Each number is 200 + 40 x the weight over its row's rms, rounded and kept within 0 to 999. Layers, rows and columns count from 0. The size before them is the row's rms in percent of the matrix's.

# up: layer 4 MLP up, 512x128, rms 0.24, rows 449-461, columns 0-127
# down: layer 4 MLP down (transposed), 512x128, rms 0.222, rows 449-460, columns 0-127
up449,095,162,197,202,257,226,204,179,244,244,193,267,215,222,173,177,254,272,256,191,152,142,209,135,178,220,198,231,185,131,182,168,183,217,216,227,177,266,251,253,324,243,258,175,216,228,146,182,198,140,103,276,268,159,223,233,155,200,244,205,191,201,211,183,186,195,232,183,258,202,136,196,207,229,150,225,195,203,201,230,192,181,267,225,217,145,184,192,169,163,267,266,131,173,241,231,258,174,178,222,256,176,196,178,180,190,232,209,307,180,268,189,187,198,218,175,245,229,242,173,160,196,187,195,167,237,284,195,146
down449,101,216,249,145,219,235,254,222,187,164,166,202,185,120,169,213,254,172,199,218,140,229,230,190,208,288,187,192,185,146,205,256,243,116,199,226,202,170,240,222,158,199,133,265,184,287,192,260,218,224,215,208,164,208,238,144,117,199,225,220,255,166,203,180,289,204,201,172,227,205,250,267,233,167,180,229,183,269,138,88,204,152,227,190,205,201,206,167,160,262,189,208,167,253,208,199,216,233,242,210,271,219,109,265,181,177,184,221,202,249,200,188,204,212,231,132,170,232,170,241,223,178,173,215,205,225,278,119,203
up450,096,209,214,177,140,110,228,220,143,150,217,176,170,203,245,266,225,236,284,238,207,148,55,173,243,159,175,183,238,146,207,174,195,140,62,234,173,174,209,206,224,187,188,200,219,214,274,178,165,214,122,204,189,248,235,218,223,141,147,190,196,155,236,193,178,217,181,190,243,187,203,211,152,208,201,178,135,207,217,206,193,173,147,183,198,233,167,127,192,255,159,143,180,161,243,206,169,214,168,212,153,235,169,189,208,266,170,213,201,194,146,252,224,245,151,185,201,141,204,176,188,218,262,215,256,237,211,275,152
down450,103,136,189,204,213,144,202,264,197,199,195,227,145,159,242,168,166,230,254,187,124,139,200,224,183,151,217,223,224,198,211,193,234,176,221,226,253,307,273,214,195,143,198,190,156,204,234,238,221,251,240,221,222,102,246,261,212,130,239,225,145,207,185,184,198,126,192,206,197,189,219,293,163,226,217,200,255,226,288,227,179,153,206,205,207,153,305,241,207,144,185,159,108,278,223,279,213,195,198,197,217,160,223,226,198,216,209,194,213,232,129,219,146,249,202,181,194,219,203,242,236,162,252,179,238,234,247,183,231
up451,095,171,146,182,233,126,216,219,218,273,181,163,179,202,194,222,108,205,264,167,162,240,185,148,181,159,219,190,221,141,166,228,132,253,198,190,209,270,214,272,201,138,166,143,238,216,197,138,133,240,217,281,177,252,161,200,176,160,212,238,173,147,209,287,211,187,231,140,190,205,277,285,210,210,192,212,136,186,239,176,226,156,270,177,194,128,140,173,240,133,200,195,207,180,170,209,142,179,176,284,155,167,190,162,178,231,220,156,180,194,215,246,165,259,231,192,187,168,201,198,135,253,212,236,206,214,149,161,202
down451,099,212,190,140,176,247,180,239,263,204,196,213,216,244,222,182,218,177,219,206,197,307,151,202,232,112,208,233,147,220,175,123,194,255,105,189,134,186,180,187,162,203,259,223,262,230,279,158,257,269,189,161,174,192,251,178,326,265,202,270,214,150,186,229,205,216,180,190,210,151,167,170,183,199,244,184,230,146,206,191,218,142,213,258,195,202,149,196,223,263,193,295,232,178,200,209,203,189,214,224,230,229,245,201,220,227,222,167,150,203,214,249,210,217,172,215,142,160,240,186,202,209,142,203,184,208,302,245,257
up452,086,197,163,177,196,195,154,184,159,115,261,226,158,285,188,207,176,279,237,212,112,237,220,261,232,181,236,223,146,151,230,243,235,146,79,240,185,246,251,226,188,164,141,241,275,245,236,199,227,215,176,218,247,203,145,215,153,101,197,201,215,190,148,197,168,227,196,160,173,223,206,242,148,198,188,197,222,203,212,152,161,195,186,255,187,179,233,217,238,199,225,186,199,115,194,219,247,197,178,208,113,158,236,230,201,284,184,253,198,198,194,192,203,105,129,206,229,155,233,238,194,209,276,203,221,221,169,216,172
down452,094,230,228,223,201,170,225,171,173,189,191,153,204,154,175,274,209,226,161,203,254,218,350,185,284,220,289,152,212,166,224,179,183,201,192,193,175,254,248,184,260,155,151,168,209,209,234,182,242,215,199,138,209,174,157,269,221,276,181,216,242,209,138,189,246,216,161,198,198,146,243,258,206,257,109,206,252,143,247,185,207,228,131,181,152,180,274,212,227,224,231,143,232,275,200,135,227,157,226,212,166,220,262,181,163,226,230,163,198,228,266,222,215,179,237,155,208,250,221,207,185,224,158,183,143,219,173,225,173
up453,081,264,253,201,209,181,214,172,251,294,162,217,206,172,230,188,140,245,173,221,171,241,231,175,244,239,237,195,196,158,226,228,189,170,207,207,192,162,223,126,134,240,259,151,196,230,235,225,186,221,194,161,203,200,119,79,220,177,224,172,210,282,167,190,199,62,196,140,104,228,228,265,192,156,200,235,164,184,215,247,164,202,241,119,190,221,165,207,160,184,211,189,177,152,176,255,258,226,175,228,206,236,256,166,202,171,235,164,228,190,228,268,244,251,194,223,236,174,144,185,219,147,195,260,154,202,204,206,172
down453,089,186,235,244,167,203,185,125,223,174,187,223,249,199,245,192,127,234,184,229,173,187,203,193,210,163,172,185,264,207,260,263,122,157,214,214,208,96,240,137,255,250,174,189,241,196,222,154,135,194,196,180,149,214,269,172,153,197,276,141,198,188,246,228,209,241,208,261,206,194,181,202,210,204,196,224,178,186,165,95,208,259,230,115,212,134,234,159,213,202,128,176,230,186,227,163,181,216,325,185,233,152,174,202,243,219,224,169,198,162,181,263,163,269,249,193,257,233,198,133,206,226,204,154,162,248,218,223,185
up454,085,230,179,191,235,184,204,300,253,239,154,125,172,194,137,209,169,220,231,179,213,158,166,241,228,223,217,225,245,183,224,233,251,149,207,128,194,184,250,179,229,149,279,196,180,174,225,181,114,187,189,142,153,214,174,224,208,182,231,184,174,252,210,266,129,165,247,195,125,132,219,111,170,97,204,183,226,172,185,265,236,222,165,193,240,195,123,187,195,219,165,183,205,217,226,226,207,133,284,265,197,226,162,178,209,187,187,201,141,237,236,197,259,183,248,167,246,194,180,144,266,198,262,189,213,261,146,215,196
down454,094,240,317,231,228,254,223,260,135,190,185,164,253,80,127,216,186,170,186,211,148,206,119,213,168,162,138,270,154,199,255,234,169,244,159,139,207,238,217,235,211,177,135,200,158,231,181,203,225,166,212,161,188,248,271,194,129,188,150,239,243,167,286,132,217,199,137,202,260,177,217,193,156,217,188,205,192,173,209,200,210,212,211,240,191,152,273,162,153,197,160,225,185,190,200,199,227,258,188,254,199,204,253,244,224,142,204,193,206,177,154,167,211,156,166,166,126,171,206,246,217,249,222,199,191,240,229,145,210
up455,113,195,225,228,235,184,174,245,186,128,180,145,145,182,279,157,161,199,248,217,232,217,115,207,160,210,190,162,160,94,253,154,217,161,205,198,180,250,224,189,178,199,269,215,299,169,95,188,235,186,113,222,190,175,154,252,172,214,169,173,140,230,207,227,186,221,249,232,233,214,267,178,190,180,190,184,254,196,249,231,140,226,184,252,194,193,148,197,147,268,205,204,206,201,243,270,192,194,165,185,150,226,133,190,137,245,219,180,219,243,141,188,229,151,142,219,230,156,192,117,224,224,187,203,225,178,253,159,148
down455,102,167,228,226,218,163,210,162,186,209,181,179,266,214,111,187,192,167,223,177,204,198,206,257,192,215,247,250,251,196,205,193,195,190,191,133,219,181,185,175,178,134,187,220,245,240,199,216,195,148,241,180,167,208,169,215,268,232,224,251,191,217,235,151,152,158,185,171,148,245,190,229,233,211,218,174,203,161,227,148,233,182,281,266,144,265,147,252,181,251,175,247,189,196,117,233,145,206,356,209,285,125,204,235,281,218,183,179,236,206,113,248,179,90,221,211,169,226,193,196,212,184,203,183,232,217,193,152,188
up456,098,222,184,253,177,177,160,159,162,193,168,174,209,201,184,176,124,223,194,209,179,218,172,167,196,154,134,232,243,244,164,253,271,162,143,291,209,190,230,185,151,210,269,229,104,165,195,184,180,154,209,281,183,255,146,218,250,221,221,204,168,244,216,153,228,118,179,238,235,209,202,162,223,206,161,195,257,238,202,177,249,243,244,189,219,186,192,198,284,224,195,133,265,185,211,132,251,249,171,198,202,154,209,214,190,280,275,219,166,168,202,146,137,298,209,225,248,175,189,137,127,189,185,239,248,175,198,194,220
down456,107,103,236,178,169,187,152,248,197,237,248,210,203,174,165,176,184,232,208,223,166,157,208,225,210,211,221,155,250,234,230,217,212,195,179,222,166,174,186,242,160,197,157,245,197,175,207,225,167,221,155,158,223,179,201,296,291,182,253,231,178,226,223,188,199,228,225,243,303,166,179,202,204,242,196,250,210,186,173,232,243,152,240,164,223,161,154,209,300,243,164,156,226,288,208,227,189,225,261,145,172,224,147,268,200,282,322,164,220,247,264,205,184,148,243,266,154,262,247,202,192,230,207,184,239,179,148,213,193
up457,092,237,195,227,170,173,231,170,230,205,196,248,198,184,220,197,150,146,135,187,176,234,137,253,208,196,264,190,189,227,149,189,215,162,178,222,229,184,178,214,221,170,252,156,246,138,220,214,148,196,263,194,174,268,191,198,196,247,309,242,103,197,166,172,168,217,180,226,219,223,187,151,228,182,170,283,258,196,212,224,139,264,203,186,163,220,184,217,208,299,144,176,126,251,262,245,173,232,126,188,182,221,252,183,184,173,189,259,178,169,183,232,146,169,112,205,255,307,164,196,210,125,180,182,177,199,220,162,230
down457,085,187,154,170,221,165,183,241,155,143,220,165,243,235,181,180,235,232,229,162,215,182,254,246,250,157,172,245,166,184,195,227,187,225,179,203,258,241,202,219,232,202,249,185,221,261,218,229,278,213,231,211,243,221,253,139,165,122,197,227,231,193,212,178,255,191,144,238,228,198,237,122,180,211,201,192,198,218,191,187,220,221,288,275,216,177,190,125,173,228,193,171,212,199,277,308,159,216,281,225,150,219,179,182,205,198,236,176,174,240,182,123,257,137,233,215,222,161,100,168,169,180,191,196,293,310,218,170,211
up458,093,215,162,175,246,220,235,218,121,148,169,261,189,216,218,254,225,298,197,203,179,229,210,287,266,172,107,220,252,232,240,237,218,235,140,168,187,242,285,196,191,212,200,175,182,159,244,131,241,179,165,146,170,221,166,243,181,193,191,268,236,238,205,184,196,98,179,213,170,150,201,241,180,234,195,236,189,233,236,150,193,197,205,213,229,234,187,132,125,234,224,215,195,227,93,262,205,247,221,259,144,187,170,286,222,245,185,200,134,202,165,148,160,140,210,184,192,216,224,203,202,221,185,206,197,137,165,223,235
down458,107,258,180,209,161,241,240,150,230,171,207,238,201,177,170,312,210,181,130,181,214,220,173,202,291,199,242,202,178,225,160,202,199,212,173,222,163,101,144,237,202,205,161,120,225,221,174,157,170,201,280,172,132,141,251,226,195,166,278,204,181,248,147,201,207,227,178,149,145,243,140,226,136,212,285,233,155,201,231,109,253,198,212,239,259,212,192,116,170,279,184,223,224,221,181,197,169,155,169,164,242,203,143,202,270,152,220,198,188,193,176,246,186,189,182,159,183,211,244,256,208,205,150,197,169,190,240,193,231
up459,109,215,223,213,155,268,124,273,207,241,249,245,208,186,191,151,228,246,215,205,248,164,241,165,248,220,196,226,222,170,196,206,232,186,178,214,175,233,191,184,235,257,169,193,212,176,194,242,259,218,256,144,223,165,222,236,175,138,199,170,175,169,194,197,191,189,290,201,197,195,201,245,215,125,264,220,197,203,233,243,167,148,275,188,190,306,220,286,263,224,240,154,197,221,244,228,170,254,204,156,122,200,192,191,195,199,218,228,259,156,223,136,182,130,218,159,239,180,189,216,130,205,115,114,192,163,249,302,182
down459,114,214,220,172,142,213,239,225,179,140,193,181,181,207,175,211,236,135,266,132,180,216,206,242,174,193,159,263,245,150,232,138,198,162,233,223,236,200,202,219,176,152,171,162,151,226,201,234,210,184,171,189,137,168,167,163,180,181,238,173,168,171,233,207,227,133,195,176,249,215,161,240,237,144,180,169,231,154,250,207,201,142,248,195,149,169,214,216,296,187,320,223,162,252,216,161,248,104,133,122,193,136,148,168,168,214,222,259,180,223,223,229,258,166,219,260,170,193,240,236,215,221,255,127,178,152,202,213,124
up460,105,202,184,190,204,176,209,219,202,206,106,223,177,228,169,207,234,206,203,241,205,169,117,247,215,171,189,167,243,168,199,166,235,207,227,243,204,193,179,159,251,180,204,259,197,226,271,175,168,267,183,220,202,260,161,228,207,232,241,288,178,230,241,149,205,157,270,192,150,185,272,170,244,143,186,192,99,179,126,205,262,210,243,243,266,197,212,214,291,188,189,281,158,209,221,216,197,84,200,206,132,176,185,217,192,274,203,224,148,157,201,172,248,179,177,145,243,216,212,292,174,250,212,179,246,247,240,181,178
down460,108,185,172,222,233,176,230,201,131,194,311,200,187,257,255,220,177,228,173,170,205,247,144,173,220,127,128,195,204,184,220,188,206,190,206,205,158,193,279,178,209,217,180,286,191,219,147,177,203,247,235,266,197,181,231,171,222,154,196,192,228,247,148,150,269,206,223,214,175,201,158,221,218,227,208,123,207,170,215,230,203,214,208,158,266,195,195,192,225,188,212,189,154,233,48,212,222,216,176,125,208,206,111,225,150,179,157,134,298,240,193,214,153,137,245,271,206,194,187,223,164,160,221,193,197,196,109,201,167
up461,095,174,162,207,229,149,197,151,178,222,222,200,170,254,223,236,189,211,220,217,201,208,192,185,212,184,256,255,139,174,200,196,149,95,203,223,239,200,189,221,190,171,215,154,214,242,236,174,181,192,198,197,212,260,218,240,236,228,178,237,238,230,164,155,217,191,211,138,98,135,176,192,133,226,253,207,135,205,202,188,203,158,250,188,263,167,214,145,233,193,210,188,198,129,235,201,171,125,184,230,116,293,195,237,232,230,188,150,280,111,186,202,207,109,174,162,205,73,229,162,191,164,144,196,198,181,236,119,196